python train.py --n_head=2 --activation="squared_relu" --qk_norm=true --bias="all" --lr=0.00211 --beta2=0.99 --weight_decay=0.09 --schedule="wsd" --train_tokens=622100000 --steps=9493 --dataset="wikipedia_en"
Each number is 500 + 40 x the weight over its row's rms, rounded and kept within 0 to 999. Layers, rows and columns count from 0. Numbers have three digits each. The size before them is the row's rms in percent of the matrix's.

# up: layer 2 MLP up, 1024x256, rms 0.118, rows 1017-1023, columns 192-255
# down: layer 2 MLP down (transposed), 1024x256, rms 0.11, rows 1017-1023, columns 192-255
up1017 110:512477547575502497506532571555429462445495481514537526526511471584536430529512460522513520492458521450488469578481513539519458499468537483453519556519538543482448427598446472504533473487498564
down1017 106:542570472443505493502435471482504413473527537586472450432556489517490576529482515517498505547526471496529475501562469508451404404505514460470414445507472504483569441542483457505437521477487512
up1018 100:555581503513479482495494464575506510607498569487479498454528603552508508544433408516530545418456504482499484520460522477465452560511411481519524541544559532490557481488493479528507520479496481
down1018 104:470558478439507531576549505492477498497519512443498437538587493435540470524539462489479479532462477506526569531544494459529483431562529533493546472489505465488444513512462459508503499504530408
up1019 091:524446526499518478553472513478432459439599543452454552511486437512566536454496442615426444530554465539524566519483532494516483489498538448561459528499488534482451441559472492482495517503505496
down1019 093:528564503574482507498503426456479532402479446471462458485495540517426449488450419532464459495526437504469529505464447466525476493494497469491530547494598500525532516555527470458561487496488564
up1020 101:517520551457523469481466539493438500517484457512498556584478518493517478480450447457442421545467487447520477494506553498532462460483535449565508538497520563539511449482463539536558508514530484
down1020 105:464529548483349553524487522571495474517466464490500483520447484529485499501476429444543563467489544576400502507505434491479507483447439536507525486537506553462521499493481567528524477548457452
up1021 096:485484453481455469550566489491444595543473512568473535564541516525452464461452453531422548433489533496527549526510507478481445426547446522486503544503541573501465482499428513487500499556514421
down1021 098:493517484437482498484533419473516589512513469470547505495454470500462519503424481486509502486486552506507545584486447468495511529513553497465528445559498529467444494547506545435484495506503507
up1022 099:503471451531462554513503474463513486461570518480516481539450510528513533455568471510422522489472513441529569515477469561502492522525550498641404466481563476460413518521478472547513521498467435
down1022 099:460455547526528508507532507470452474440588548488537504514520520474563445507475493584560509471559509481512502431568504462434537517447552430466561504496504513480495484489607487499539487527499421
up1023 099:466473480514480528453427506451514506512428562512478533459594477492512456497520484500498446522476468485430455530570512533493519553539504459552433498518493451523500521463424456534520505457514441
down1023 093:490543530529545512523545530508472503531476536531452403480499498526464415478490539410537546591525506526466470407522512443553470472534465455524559431508489468439477484480500492534487450560492497